From a checkpoint of a small transformer trained on Wikipedia: width 128, 209M tokens.
Each number is 500 + 25 x the weight over its row's rms, rounded and kept within 0 to 999. Layers, rows and columns count from 0. Numbers have three digits each. The size before them is the row's rms in percent of the matrix's.

# layer 13 MLP up, 512x128, rms 0.0888, rows 429-465, columns 0-127
101:486565500508499467502522477509497497507471508493456508507494498516539499481539542474496510498497503499492494476503521471528485475516503502538511460504525520510455528525482536495488504499501521538510537500524465449534546492523464532500495520491469485557489505495471493513525505529451482490497486500525514478533480481468475473519544536479479450509450546491471528530502488492522514486428
104:493488521484524486521497513494484525476463457527451494512493555539458503550487483522534467495489505516561518507518509512499471475457518471538541501517483488490494504525495499495486522536493486498450520519499476501487499486557463452447532483517466489480522488502527513519467494517492460498497503503501536495516500525539485497487503501512528462486447493510453464479478470504480544475526
107:491492533503490512523502505467515521513508544500489518505535503473516430481536469465500444490454522488458470466491458519471508483518556538496521469530483510481493482504504520475452509468486559507496487521490468493526513501508519494499527520488486491473533467475468516486492503520478484513469505466554505493472533508463521471508484520467477544513498460541499459483494511485482484532489
104:473505499491522470516509511454537502471487507506556459497488515465504536529492480500479501530485489477459544520466528493513470498487473516494539489499467497499515483500468523512475478467503501485539545514511501458454533490518581464511454471503455493522516465484508473522510480488477506505484462506493485517479499500485535494485488483498498459551476555477484531516456500497477515534482
102:518462531473490542480470534512500516481498497496460487473551478457534506546493501549480467494508501511531506475505539525508507540514527506532521482437468506491509492528493466495499532476506448530486470503525471445495501480495560478492496528505528495512447473508491500502503538450479498477498480497499461501517523448506508481501516509502525501516535485480517465472483451506493521500522
096:510491518526539494484536491545516537504454548498537535527486540482499524471473577483556493525512497545526512517441461492477508483502508512489494542512501513522473509448503527510497556501538511525514488469526523497520481487484491507475514473467524536459484482489527526496509505451547477469500519478494472479474481497485494517506518486526460486489485494489503485513514472513489487516510
096:510460529518514496499515474492521497477466498474462480486518478531482499523503508457509480503499456506486547502509531458493525574486517499534532503494518528489514465508499512465487487498489450456460485483532492518522482517465509460490509468474489523467526525504479473497521516516514501529480514477457445475523535515513479487452533509541489499473536526487541543507498478503482461470473
105:482518528493468487507488497528492491479527485459524482444491516510443531507484494530436478497527519469501453523498512479526510471482500442544501478484495519477523498532531518472494470503531540525510488486511480476453518516483548494466502464492523464478517492501509461542475505465469462479510495484489524483478457508509522514528456477501502469532516486466502490449505502515492524467486
106:486517531506484484502513484467522511489507468510463493509473454547502527500511520538480521561497476460552481478495486487509505455472511457499490489483492506494507530507518481530473502517492520478497565497500522465539534484470515505479480503526573479499491471479489530499504501474504476519475462495483504451462513460511548523522477466502496485538529526530501533495497494504534559506505
102:538517458516494515462501476499501491502537518475492523519497500568489551512508498550514491485501488475548470500482482507482476491498467513471525495499501512466494481500531540478510499531514506487519492501495519489524503517486468534463496489520452453519456527459520507511516484482512519486514511502515531473525471493514459454486513467504560502526547525516458427523526495540524503504526
107:510461527508483513467475507538526490523507532522518496486526492503483490523511464476471454491524481531482493475462520533517485503472462472497447523540549515428512508486449494493505526510482540506498480522492515489475481470509486493488484517531434530511497495522486516497471519524468489513523505497462466496520513515524478527578497477504496466483550521471512505537469497477489505496525
101:524523535556496469487537486515499507492501479499518482517492490508485544498493495524484471507538477455511516495516407505513514484505477487478527470492520507461513545519554485516508501524531539489448455504508453494477496507510511540462485513512510521505527518478522502521519490489498498499505502447552521472504505462497542494498492493479483481527530511465482473433520480512498531503469
099:528492486538496495527476501463512508520490518479499499486474490486491468447501535447502458508440502514481493481451512510486495521512489475486468513509461507463499528462552534470521471515521513487525512514488506511530525541487540520531470503471497524458503530538484486446486492480491519491479489549492479493500451481455530517514500558490540540475498500504504466512538483497516525510484
098:511469494497495511550496526526465492523491467510485507407553509535515509550516427518460507485474474507483491495520505484527516506483455511531460470487475540461469468491514487523493452499479495501553442483493485505493515505488473480504488487520493511484497504497481501489490534527484496511487475498538487554504489470489468505495515503504514520479481467462505494535478485458486500475519
094:530492531485539487506499483532501501535506509518516552530502541531476482492515495535492513510502537497517516509504469523492488519529494502501513461529499470471491522489502529496482495513472502468511498495540424481469481513459456458497473489468510471499492477516469493527489523497461509506485525499473471451465507528532501511489557523466518494550452496481520429462486495475480467506515
106:499463470501476488502478463491523522519518450492503507518485490531534498511491501542540489530485554484515486470483487536524506458453484494472512462445517485556516479479467516479495505478512514497485530492488495477506533506482499504491552491542461544501502500484520462484516490507512506493497473532552504533498485507506472468477463440493514530451493516501524539538513461534525480510492
103:535510490487479508496482540545473452492518495508565478480563557463497489587505480507499518468500526517475508514525512499504495533502496495472534456509486512462493491449481523504523509473511521479524489510448502516527490523511474474484487494501506480519475483474490540487510516488486522505506514475480553530514487504485505528473541517461496525520467469522486481518516499462535493507531
098:478489532542513535527521507547467499478490519465478540447497521520490516549500512545542492496516462462483510486480502511487512492513487498489476510507471498436498501485491468514503530527498548482541493477508519481524491476514469486528508474469475497505528464523495491544499503496506512467487500467495555477536455468469492447529540519514478487514484481515479480484533517471536486469470
100:524509499513520498467467515471507491498453472514540493470470498557455483538469499509492512492510521546529485512491507560484500464522532466503562478516543464464524502506513466458505534466511503556469471489508541509498494502479526450496501483512510517521521525504491483489496511520491481481444493479483477510486469517501485481486511523531470469529515509480513455463502485502492553494510
097:515518489510540509522487485493497503513470502545502478549538500529483469522518473531467488467549464513541519490511554512512504500496475463532510495499498498497497504469507513531469510512463476466488486519480511512500455512488545492539519509507473527491497509501442514507483505492453452482463472471478527453568489480520469456503486480519513490455513515512487449503501520465482500524529
095:454515475474485480490514518482479532505501531513473476487449550472514517492446479473470526480499502489530473473504478531468485501501496518514533490504505500487493523532560490464494475504536516523521474493503440484501500487516482504489505507495500511486511516516490480491533480505491555426500435511520542504478557465514470488513488462527508486458516494486514510526499443542489515489500
101:503490499509507497509489563457496477509527519513445497456480499490476451482544526524487505512481483463520498508473515500528512489478548517554510476518518523522467508481460466497548519561491535491508524490515509491515513509499524488499471496490520536475499532494455521477539534490472477545469489517497521501476472475479472530531513509486483424483498526476481494499521528514510516489459
106:478487519533524500475521521518492495482482512469456499471496501495509491527521515531498492515500504507511586515466492497525503480521489508500473515512517514560485476503526499560498502536529573552520459480492480519468527515502501453509473492528466533473505484529463522466490491448501488506484500489492485507473490524460487539522519495516467540513527468494504528508448485463466501491501
092:552505499532508485531534515541505473506512507442550514496483458492498486504535509479508509512494508500534513495503529488479438524492504488486488430493465530509530474504486475519494511512539539502483499499496449516564546545503498503492484508550531479538466527525528457482489550481505472525505497501498473517477486523521522452507482509509477510492497500515514546516482487512483531470497
103:492485494544488501485484518513452501498504490501521512520498477512503510517538491474514478547520477479477473457505492503474506524568509506510508468542531499565502470474524496500549540514489509511513466493488537462456556501478529532506502459524501515502494461529540451512467491525519526509473486509474557490503528487517502537502479464461511493508492454465479526502514467522506498517520
091:516511471420519488507503423521454512554494515466503465492485508497500510474503514497558500470496476452507494485513505520502507508471483505505480469481510543438509476526536470498474514495477455495518528505491521514450492512494495502449508507508503518479522447517458442481491538499486510487509516490482495514551481500464493514516490511512458510494525475494497530479498476544498509493489
095:508512498552539468443485506528518561518511457482526493496544501519497476473475531531519529526508515543525505501498512506481469520529512493484518552517472493477519507540481497481499512490545515492482512479475507500543515493499509510537485532501497466497513531475478476529545458500436505517492514490524491475545488501472466528507452524505532480511505488505537479524503457533536514487536
097:532475520512477460514514543523475512504520521492523501483482520520466510521483447494522503493516529493514504500486537535501523447514497498459503480471496491517505537467507491520524502528542509510520488483520526443482491532539510515555536510470505507494546487463530491507479521512468466465519480473524517493490469479490524444550500473495431472540492469468481524497485524492524482475510
098:497536486441487501530455520488508518448518533546499502515523531478511511584529473488505510494500513507489524491524524495498485530500497505515512493540506470499501503536478498491517448476541516533472534498504452497494471522506471490504483533448523524533521508477511479505530481463557497508558515474475506502489483448522494518494454487474508513482470498477489523518488504512520468535511
108:495511483525484519501488494475507492533498502499482471528449438474440511553531505523512486488475520454500497480515503498537513514504499472473501500473504499514528472476472479463477549480498512521510485492540511494511471493466500495490489487525510526476446491483509510504483535470525494515522487555531473492499528519522469547474479501487535485497458492527488557463484459542528519500561
098:531501484504502471510462512487496509488497491529482512468503458472482495518531537546484451548469488507496481493540536471541509533493532498531470494460505526467486503480486514540510476472468488509498479517524508514485529501522490481513478434501506486511501494511548497478508502567527508483491480521469481497515476489551471537549499485513536521490524537549501526529474448493513494494466
098:492494531487520456490495466491513487508470504530510476428509534435496460451537501524502530518500463491526480553486513500508464485492507484512499468527507501496476484431481472477451459508495487486484499475527515503498520487477481496513473529505488521470494522499510502512517511535542496523487491525515501451506478472550533480486512513490472455480490506456516464469535498496464482471528
107:530501487516501485512542491521520535520525503488488506476517487456497478492488496460526490519513477478558511473520510496489514528483488520462490482500500492484494496501482451504497470502477459504482485480464508589502531507523518469463503492518530540479499482505511548498455503534489558500502528543547506518518530496501510508502483505519479448494480532537480449523536527536480526539470
097:485529494503499491480474490497475530466487497522484504487477452516499504530502471489518458481500441498476481488500521468500522518520470468521489516492476506550477539503519480526510542461500490503540500491463503466426468492539458501510469522535473477524511455479501493498466540502541530535507540506500483491448494507522537510500463435509512494508517492498466543503481516502514521516476
100:515501489502535500521489531527508496513510520481496537524514523459535534499501459522493477495496475450523477451480512507535505447498517506494508467529491523509525541524484506510491526521487497503527501500477488508503555529522469530502462461520498526446512476524521497509475546520510498527493477497536509532546477455468494531494489476485442460498507491513500429472510502466502513551511
090:522511496480492502458527488491494519488558522536458513475493480498489486503521420445480466473508535524513490500504508467484516445502516536485522527481474472506493499498528487471505511530527508476497477511532540493505500488552515476515494471503517512501525509512540503559491544495476526481498480488468462528502522541525507451521514466497506479534474508500478553517517471539507524483524
103:521517517475458493484501482515477506488517482502528519555490458495536532523464570519556480493509516521496509497486530480507508464511517491492482524507494528526510466494498533525470493508486471493499523500520508499475494500509498469475482415502496471554432495505526488492501463496558489532501526498537507466481491507519524470510452488486526497511485537500478468524526546494537495511501
# layer 13 MLP down (transposed), 512x128, rms 0.0875, rows 429-464, columns 0-127
100:481481521496460458495479476496496495466471497518551487506518533496517517542499536482467497492499472493501534503533475466481512526542549502518529510508495498509539476490510509492485512489554516516485548490490469488490481532467485525485527493486537463472463485493538524512481498536479491502510481481497505521498524584522486472512528568528484527486486466522575505522492488513494510487503
104:505469482514501539483515453466490529463523500491483520542459486536488473477471527487583503523498474489525480505567521475531500548520543478491497496528538484495514492503504488477467514468500505525513481463484468549552521466493504491512516501498489491517506518514516504494520508510505469517486477441471464499532480479500488492486467489523476527487521498550485512515454532465518481498497
106:489539495475508508509533503487494494464470495500529473566553530541524500537503484478452515489488519518485487501488500441540511497524467542465523521499502506441472551538462529488529517464530455505523507471524481513545521523520488506500517451490503457506492473497499516509511508476466490479504549495465502538499498514506485507500505515465463513490511527477483511506534476468510497476470
104:518489463464506520480499531499498488499512540520500521469541500509508461491511499528519491481479509491530489530541529505462502475505487510532486493466516487542530500483495548493449540513519518514494525493499520508552472508497447490519466503492477516455484519509552497432537522485482530495490454510510490520509475527499467481493515586500506494552495505523516498484522470504551515507480
103:511508575518472476482485498514522486508467481499494439516543541532473488472454506521503497535497494509480495513500478508499503534515535454537498472473472468503500529473464461503529559493518485534482460463507526505467498513516485525474507515499507535513480447514489473496520503495470493462462449550459501510478494495544523514495488502517492487508514463491531494512477494504501498510550
097:491489522474499529530496518493462485482544494498465498510496476503512507480530496466464496516496504466492489460579504517504488508486509475490451473496542534494550495502475498508454455505492507515491501551512510528466503527535480507466471505524519491517561527504488489546456481541488515506473482455493538488481495527504546519506497477483497494511527487498536492458526472473549540512486
095:539491478487494510496488542535528487452544463537520470484484503514490501516488494486460516570505498478498486488494499486486498491515492491466499528473513524486497511510478497554503519536515489491513500469524491489527496504559472432541527500508466467551464503511535499468483511510535519515552482501477551510491542529494468502522450493479482516509479529514493523501493512500458455474498
101:523536491484492515529466488467490504471444489489512480459528467465494499505461528504454445535509499511500508518486514509511465506495469489513512530533507473511476489479437462502510485488484580488533471514530522526492473499488501514490504476487494514515522490528505483500488456548521492513493470492506458442493457501507507506477468501467505522513494456487531542476508475514466475541479
105:506496519515488489482500513510484529495499532544498422492500481544489507465469530554472418448491484487537491521528494489492541497508542486491485457507480461521478511511534524523480476522477490494496504492513535495476504486522461497509510485463490451520496457507476515477483484519494487530480492513503507487515498481484493529497445478525547494471453507457500515501544513525470516478488
102:465509509527546488491448519486480501459522492481491493505578502490497491522448473519522506516499484502454538556507508451490542488491479481523529504477493475493475532467525473510521509462472508482468465469517442510485519513495519508531528508505423513509532507500480491536492506501485502483475492482527485534503454496495509478471529512479482499476462496470467515511508467505502471487527
102:504493509500487523533465483510500498484471512547515492438473538465525492519503532502498509468535526529484488516493553524541482484470432513496449498484498502495507469497510499462512499479483511506511547436502515506493545481509500548520489527491490525496506551518520536523500476511472487510479543497495471517475513497500484473493487477529511509536576552531505494498477481521499531482493
101:517540552500486504475461480554515547499552488497480538522519496515510475519493482521488482524470453508471497465491439462523491487515502486471478498494541508499465478533470509541511513455487499531480497490518459525519494497504496496443473525480491506518492552474496518507535504547515525519484476545472511545493506523475510526449454489485490504463498504482519503513498527531499496509513
102:474477490500481530467493516519472502540502461452483571497544487462517531505509520499483502519461495529455498511541475515500483467486494478549463525495490517505454450493499478479475478494447512487535501522496500495492530487506501501499490501499532484516500488503485514529492489492503487508542465453567504511510468470512544459503515479521508485533470476520470458470527489498528521504457
099:540534517513513488483462497515498458540485496518530468492440489480482485529475481521495525513488479478497498528454465503497445495476557479487516558456507517499485506474498496532555541498498526495493482477545504502514446479522496561476485501514517486501512520537491543493521497496520486463490550487494455528514497553514475524502500504499519480532501476464505518487520502526485482523506
097:496516519513515501483495412494526471535501498524527471488503509505526492480472472527496552509480479503491485519492478507507525468484509466473485521511515506518470526461479485527485499501498561527482467466475524519455502462495461504452515465480489476483437460474486524535469522516536479463535490483479491552516506534506485457503517501524460535476493502522477504538489496498490519492505
106:504489534478523476509499546526509486470502490498509468509504506524463512564496524489498492468481506487498466507530499491524466487521515497535485502503559513556493489481527522487483487509472528445483484564524504470489482490544488517483530502567494517535512461525479469527476512473528546518491510509496455554507537519523502485484511445507494504465548519500521477506512507528481499507490
102:480470500510508527482488494496493517489513523512510465518495450495480473494520493492434559470483521508491499500493531471522468533532492519527516475474503479490460484508477496522483571510488490485524520454503483513525503478519505501549456515502531466532491503508475489475549468547482504494527528520466503513483479500500528413497545525516522524488483493497522534519508513518520489457469
097:481519511521503490464521506508524519482467517521492503524519513502492462527506416477495462461499486533491477503429480485508481480506477531493489490501516526541488515492529508515493523489474516499499514478531506488533462501543470515533525471470528540490449474465537542506468499522516491548474498532475488524517517504481496507492512516520519486488481467487505491469489521536423530472530
103:537532483527474553522554505546506500521513470482485508524527495519518474513543487459527497494504535493498540509457487439477497444521463484503531513480471503506538496541490497439491534499480527451496514478487480508532496485491520518499514478479487511488479523482510486488474481488479521538532500526489525482485465503496524500508474535440516477494525537491470533487513506492535532467507
098:506513483546490508505484521505487524483481499495468525510523516511492470523477481477480500499482500501446493533529521526517477519521436525496483513494464488485446504461497453532516447485491493490487466485518503530473491481478486461484494479494512503469549506448513484471503445488526464483487499497520496538541477454547449463490493504483522493526456522506528483516502495502446512504543
096:478528507505521519504563458482501516533494479491539491485503508526513457470516536490472529493523488490486507499509513491485483479484515523502499480481460481546488466508447518490477500506509525524507454504514509505482494515542500554483481489455452506497519491503493516453498463561526540489503537504528527508483478444515510554492479516533468492518471512526506508526492485462558473465487
102:533512511455478503515504501553517502504491487547510504513468527509511471523513515511460440495531537528459497505467496446504480503468566504515518480515497492541527491529503549536507507518488519489501502515508462517550515531511494537507466521513478480480483518498532520470489523519542520520501521524535502498492514495544481482452517533493486525458521471479502540469486462526491532484527
104:518462486488457538509516542512472508465510532507549450504538502465496544496471492513496518493513476494520451473497490476507459483497489474503505512464502483517482533545495518530460467504482483534452511463527535466513530509512532493499471544523491492516538502485500499498490485498469510512469448538540530509534530508524501511521512467463469484483497559491471486483502454501518504496516
093:476515543527486528489488512497483507490532454521464480538465506499513504482546513486515453433455513479483494472501512533512506500481528506522519490447509524491492487534451505485504490492541493529493488550537509504465499506540488492489467517496483526489502499498470536491479511484510533487502469523489458502556525533519497535542493480482491500519519538506510518510465492533538516436539
101:459492439508498532473524509511529480517470452522483525509544481497479497489491458454545500504503494483451477508491462474512513472526488522456530433505416505530499489508520526498480514488507475510511525477478497514497514521498517523486479510494535499485578464513517502490512475523542519465514519517515539479479523493524495508528509515535493524513523531482481544496481505501501492511503
090:494513539500542489527448493519463490505514465474522473497458470503448506485504502481488522462438505463547499449482510514508552496501491510498515483507510485501505477522505518484478494506510475506522502588487479523505494513523488476522521521482512486489493449509529468494464516463500500496442484491481507514483513543501467517493480533487473508498465520545542490449506497521481488545495
096:462516473481509485491534542514507529507513493487488550465526517493509477506507510464493468484529510525496465477504518478504501509484521444509482501509475514481491479512483469478549490563467484467486489568508519498490439464500477492488532485511480496539518512499504506541470552513508525521502542529491506513557481516484490495483516473510510488548521463465489491509492423505497505480521
100:512499509492496486511555464470486491463523507489508518491495476499525467475479469525514463497533514505461504529473472496451518508496493455532532482523485489463425476544500510470477493466450522506459460484505514464520459476526540515516509537476495505499500515498554487482522439472498473499516480508503521525521502497479489512494505492463483515441522535532509494507478512500485545517507
098:553560484492506527506496535483528518531514490540493493491490485480492501530490499503543496561448463515485533496536506488486470506496465480526504543538538520485488498498492494480489523501476497485494529540475528493477503478537482507488501539513487467516464502525477504474495509476518520518452504460491476501469529477462513477500546445488517453530519541515536470531469475509524531489497
107:487466483490489502503503476532537502489482537495472536492514543470487459490516524480519519504508479534435473523526514472507552527500494488533530443542460559558539523515533522505505495499534520564493498475468503530515494450476477481501481530530480498522521513510504495476515516495482507500489472476446482523504505506521506476489530475457483482501522466489506501480485474499486515473496
099:478456520456510487472456505530485492477533510527467529517511489515533530518488508484499481468472473535469497477462487519453555475499516517509520502498448507477485489457509475480522522504499458477500478512452513482466499517520483471485532469525521515522553496469519519493484516491498507524517502466505465545484507452535468522469465520499493511477473530537503469464533512542505498472496
099:503528474486513511482520541466497420448531561524485485513517542475499505461488510501518512542503509532486496490490490524479444528502458524512508552521498522490526479496517481476550468490480501481480503513483514514487497495510500503470506528509495465512512495483456528492527548470503530519516523471483457538458535516508504491465542491494491492553507461534505522499492461513501510517491
104:460499475517502490457507519507461500544537497465486506524495512510495502510474523471500523478497440495536460540493506488501501462521514482479468474511466477486460477512547520513502516510512479473515516575508523506501522495496467479473513541515559505499521497479525501517491477498468495496460492502474451479519472522520487548523475508477491482442492514456523485476485491558494492514455
097:477481482491525489487488488537488486462520509478453454475456504489482451466455488508501499527552524489475475458537460517481502468484497502502501488532449467481493477507479497555491454495548489507474479498486509496487515505470501483543508483510475520464501469477478490480487469473509522473536499526515469523509472485477532501510521531512545519504539495487529499496480451526458508553494
099:501478541496488506483504529492546542504514519491528517502525480543471512476537492473479473490517493524483544534518483532506474515536523495501476535467518507502498487531501516464497518476493531481507513507515513520522476474452512445559496451459509526528486474470484457523527468520471490472504491486461457440477457541511504491472511473477460478508486520492484523502478508509515520458490
089:534464527502530526510461517490463477498518436476529520484511529480523515507576500481507507495503531502493523548511456520536509507507466496513472505511517499487518454483494546476473512486481509483481509476502470515483447483509508467493543516474454495525473510499495516488465452467476508439468519489527506479494457470487486520484471526456510507510494494503530466460483497518487510496464
# layer 13 MLP gate, 512x128, rms 0.0985, rows 430-465, columns 0-127
097:531506514531496521527518531510484521516501519511497528523466534535485528537489530443495497513519513509496506489500483521510491487425523519494538535478464565492526507487490499498488516477496510534546464474476501463461494487497506509531482459469459489524514513503491466477497511500493522447515480542509443497507514487543488456471483470505466472505535474501546520524516491466474489476510
107:531548512506528497530498482462499496473498529516546468485496504470518509480483485532513488520504488525449481471461496514476494540523485517524518560487511491502489481493484530510492486520552491489521522474486497495450529511486478477473482514463490497517537489486494466465522533493467532481492470488530458511490494493522491529472488569441512491465474451454515496525492522483517476473543
103:484534516499467525498525505480507476489477526432519479533489511485503485496504504484485494543506483510499485513442490484504538507480505516472434506483472498556493496496521462525449506502493508504527490472498492493470488511509498524478537496506514533509477477505428493494473452517505501512461492545479450504551504472473545517471514487453549525533481490505495507531510535472475518524490
099:493534494531504493523562505509499527476482504500509484491518549515429465473485488494514501504534514508484510535482496475458466470477506451484486508520496502529464496512508532534504503516495534533470492436488501513463497568553488491532501529462527479514533501502476470512485484515531496496489473507516518528523491543481482525481476466470450514498481523494524536523511516490485454480495
093:525500510535472463479520508480525511525442522492544511437520527523560424514521516550495514483498509503533470489474476486489472471507519462530502528490505503530486471513522520479491462509561489463506494474496510464490467507479504486476500469552477489482460511480505475500529526500484502498503526481532511534524472531519472516495464487499493497502507496474443468495468501482490502507512
101:503507504490483483464487523502474521477523516470507525494494476490494493534480495495520494525560515480481482475501506517530482500481514500477481520539517514501444483585487512478481544483444486492519449475492502538522479479515521497519497565477437478492514503506476531523437517513502497546513498518488532517497531564505485474495491486545506500483485489492480511536494517492521498458514
111:490479483491471492507560521493465467488507519461485508504476531498491521535488509547474530491535540497506484476483483495538488502501528507516552474486514472478507490491517463498511514510489513536489496464544548530483473503511503518498528505481486513526512506508496516540479562512482486469455506494494526498514520564492490467466474514501431510539467514471478541503478473523516458521453
105:516487533496520508499505509504486494515507495476490451557456501478471491541506473517491504529514492512525520488471479512539475532540525489525504523530491540490461465507451539491528484485503465500524515477517589517505500507515516502542514514459520491478491514491497521523479503469512470554490541502511509470493551496471501516489505515469504533536571505473508525550495487499493495495471
108:470505444552492525529510546530502450486515507485505441498507482527503526524493540486513480479523491491516517490503466502519476472517515526502548536528487536523460453497482506510472516521483496530487535485499514501518506509527499521532463493487463512536497453507491496503505506501456529484454523470521499495499558523472486467525528456508489513499524470508487498543491443524453500491486
107:527498513530499521547507521484495519472480458496490461520544478487499525475510473493454536511499504473509506455488498497532489497521506467458492491468518535518475490559512457504561522515528519485481463479529509479532476540510514527501465520487524437479470543520517517474511465498513520515527510498502522465476491482487516527501495497530548519475485472474524520520527481546498548490504
108:472510490496497532541500524473495528509504526466540483512464518428540493454467523507502500520498512516466494507504485498501471504491497545486531510450504511498487518511462505507501485501464508502457517479503503463501497518493525509498483522478527513525443491521470482513519474484503552504446454529542487571479526498490529513514468509485456507497490502528494526504522433504461486525522
102:524546516507495503515508511469488541478500472483483530476496538531472491463489501550474499474517546491469521450482485521497499488474522493486453474505485450504476469506496495470488516498534499533484511492513525500497471527528486497523483499473472515512505504519512535519435484496457471507514478518483483481501491588496553499476501465516544563495492511539528489492471511480517475520520
099:528547502530500488459560523498486515496497494494503514493461544475516464513509504486485449506528500481451513454449465456497515525466504511491493535510461493493501489484543495498518520552494510536466522481504494480537472496514498490490495481522504458482462506524456523484492477522518505501503458481495459552508501491467503567497521510494502514499482473494546526461511527478482545500481
099:512515513496510554516499512463506559480449502496517506505466508498502494503497507490500490514499527543481521481465452499489516486462453521469540508538464499533510493527493514492522485499500494470485526473478515477522531478458509500514482525515507477506507471533447529524478456522490526500524479471501510514477532557482537493511480441520516503492467470552529499495488482480530505570523
106:477556513505521512516480533438511468470464482513506450463512502537439474543494503503475482492516479496489472519468482484476503508469483524483477514518523515503478530526523491492504510483539495500481499460517450501504471480495501498467471492463446493503545466535493496493535507525521530475513490557510489525492492490551541510484486501494455471507484465518524540460507514503460502499497
095:485490547493478505490498515424475526534493523536510491532495501485502507494490487502470468489509500503506512506474514525509505462537504503468538490512446522501508469523509516460540475532499527499499515491537547460528462507468545513523460506541521507513509476463470507487484493522506494492452519503497504501513474532480535514516482508561506492534538504487493506576530487533538475500531
107:512497486523498524511526532464452452457523517533486495505478547475534481492463489516530452505497527539504498494522462511480468569504486473508501499506525499541487517546526503533516523492477501543465505470488510480485501523496508487495526485478507485521468531512457511538459485481513495531513487532520489576476486517498531506528492481531465550540486514493496507471514489513496527479504
102:522493525514513507503513542519506496474485488470467521540464518524534526482470514476500529450500496496488515475493526494488505463488466505515508547530457506481508504525502492501483512507544521493507478496513480453535492518505460453464458514512499508545440480508528507512522462458503507497510469528486517452558458490517513496495501526504466470527531512496504520482431494529481450490511
090:515520481503476520518507480489507524556516493526514506530485495477510498544429525497485522503515519520496493517531485556462473479500505503496532470500446522534488459498473499429531510522475522473524485473551482516487516524466513505550501508488503528478522500524457492536527519490529494494463504496518495544478481514489517535473465540499471502484493458487465517515490532505472498505544
097:492459489531547527513503534443516493536497494460535462472525469518506471475514553499471513525503482518532487487470498516483486508498483519552478525460508470467458485524486530469516490528518481485484484486521494500531494526526439517512463515498477490487485518495508472489487501494512497546491491508517513522524539540532518542484512494504467509481502509515506549522487484487421460508477
104:472514469480525524494516529495520468496513486504503537538442532518486498476458528516545528524487506510504488504480509491461515507511498471520467528502475505527495532484550473510448489508499515494463490445487463479542486511531464494496520479488473501544505480535500487493488469506465523549500514499501507479561552499507526498485510494464495542505561507507530535464442497494506497492502
097:492510493506464517495478520513504474489504501495547479516527515484503534475478492527506503490537494479541460456485512500467454505500481480475530483460473529506468526527498469501462479516477460491478486454529525476517471535526512530490486537440512479553467517501500492522480477521472520499510490526559511498552541494529540499487485458507477494490517560496508496488517467521500458504528
088:550522531493527482529503459458514468507523480488486513484527499507485487542530511543505456508505512484459458498512481492496487497499451535519473526504493495486515516526451469464494482522481528495505508458489491488506470505509545498527530497478465510486528443486466473532528501490498481502446522475498490471522542512497481459493502536487516489454536513508533515533466487487497512436536
102:522530513504527520524508554523506488495472550509491510464464532470491434524510493473498495498547528496466478461485431490482541497505492519466471471531486535523492467480505481511486501493482486556516445490492488533513506508506519497480528494474510536522486486537489489475494503512494509523472503489524508540509555519484542505467490438493520509475468488508519521517451506474482482494509
084:475495505531485484525484544487534504512524468505493451438514522441464493511473535482471486485497550535553474525500522532461511503485496519477488525535533539521522513536459504522490490532529481465503497500496482467481498455484499556509494550527505526476489489503506522476508534488475476478471488531509487487484507494500478556502525549526517495501510470493521515525469520505480520474506
099:503516515579462518483515522534468529443511468495537491476487484471472512490455533501505477489521538493456497556516490510500491527500511436470440497521482504501501498529469503474492477502491516499511495475493553496519498520502540525505467469494506514555494494496489483489491473499536541534487555528516468504510468513525496495495516507486527499527515512473497503505469501498467455531528
098:496460504505482523453478484514468492462474488529491461524517524509501482497494460569516484493510524499487453498497481540489489467510523482552504505487467488494475525513471481496419518502463495500488474498512500466497459507529536477509495495481518517471470497468423490536519525479498487496477510528516511536511507525518497540524468486461473510536516530483523545487517499513530471520500
102:500515514519448527484503542476506481523510503503454492493511522467495487487477481466538482488486503471540490513497502546495455512477476530494531543459470511509528536515509522487542490507512473551472484469498508465492519524492526484496495504492481499523496530538507504532451509522487463542496440512513495454497447474509533502546492533507492503501443505510509467499533510533493456464480
097:540506513484526517521547520470477533480503506477452477428473464473493490475493553485484470478491516510524508515513507503479490463484523507520494446524502483473485540508491492522467542503534508529444488485510529527483548551492433531559513522496465489538465504490486504494527478505491482461505531483507496497519477542529495491479469491498502509501505477515497469499513521489492524495483
101:479487491479491535489492519479468463488510489425475440447491460478501526517484507502455487497489514482540538515500519475548473506498497504496525499480535536538487486498467465505502463500483518518455493482542504536492498499497540517512471532532514487497465507526508540534448534485522532498482527499504465479499503482513490518540526469541521510517498478485470499538514481494479450485500
108:483532491475542500479502517513464507505479517482503470497494495511499494498478452492484491516482483505473493478535476496501501528505509523470508537505506541486533492549501523523482506465505464557509497484501496481503529485498480498498479540441458521465494483509499482469492538491476508533519501495450453503504536531513534483506476477452433499488531463520531513472437423496489515516496
112:541532528507524463531539504495498479503503508500538511480482507498495499510477523507488527535518512523500497502510523507482487522425484536508509568503498525538521500503504497521487543517490501545513478462529506493465475480520503510502455478513487489553496491531507459468479501509509493516519470516501540512493526480531540481502451522524507517533542498468453576497493475441484500488506
098:492472475469523502483516447508497527479480477505516503456468520488518521523516473529509488461511513512497516515463495547473502550488477498487484521480507495508492499542480473492489514481563491458482471479499446482498473533513494504502475511517467536482476515496478492517512486510457514510472487502465467498502496542459484506507444540503517468482517490554500458505488554495491512493582
095:477527506494459546469528482480510508510500488473536507503540458504503500500492502512504530480494438518493472522461523540507503534500514523463507534499497507553524500536546503455499552530482511456523481489548489516482528502509472484472532503474463490522479491535514477497497514464485519492527497513482494496502483503557497473493452552497490442493536507451530508485492474494513509470481
097:510491510482531526508496490480497464492491517465472528487522472462526493539483490506491471543522495511532522491471513485520531528451490454528556481472448534506530479508479485538510477534477510538520486484484520502491515486481515455523497481459457471504498488485493515486458499565496511516477470497558535488524470488510502488494477512479487506507521548423478496479506493496506535508489
096:500506530533472495511458481483519555495474521503491474535493482534482487493498493500461486500490513478485468496496487546512510465511468513536470468479480462483543463512504495496489526522472464498492517480511541488449535511535511512524462522467480525484510514462457499508500541533499514512481504554515487449548500512547491514510484503499459568507485472469527473495512484535524500466513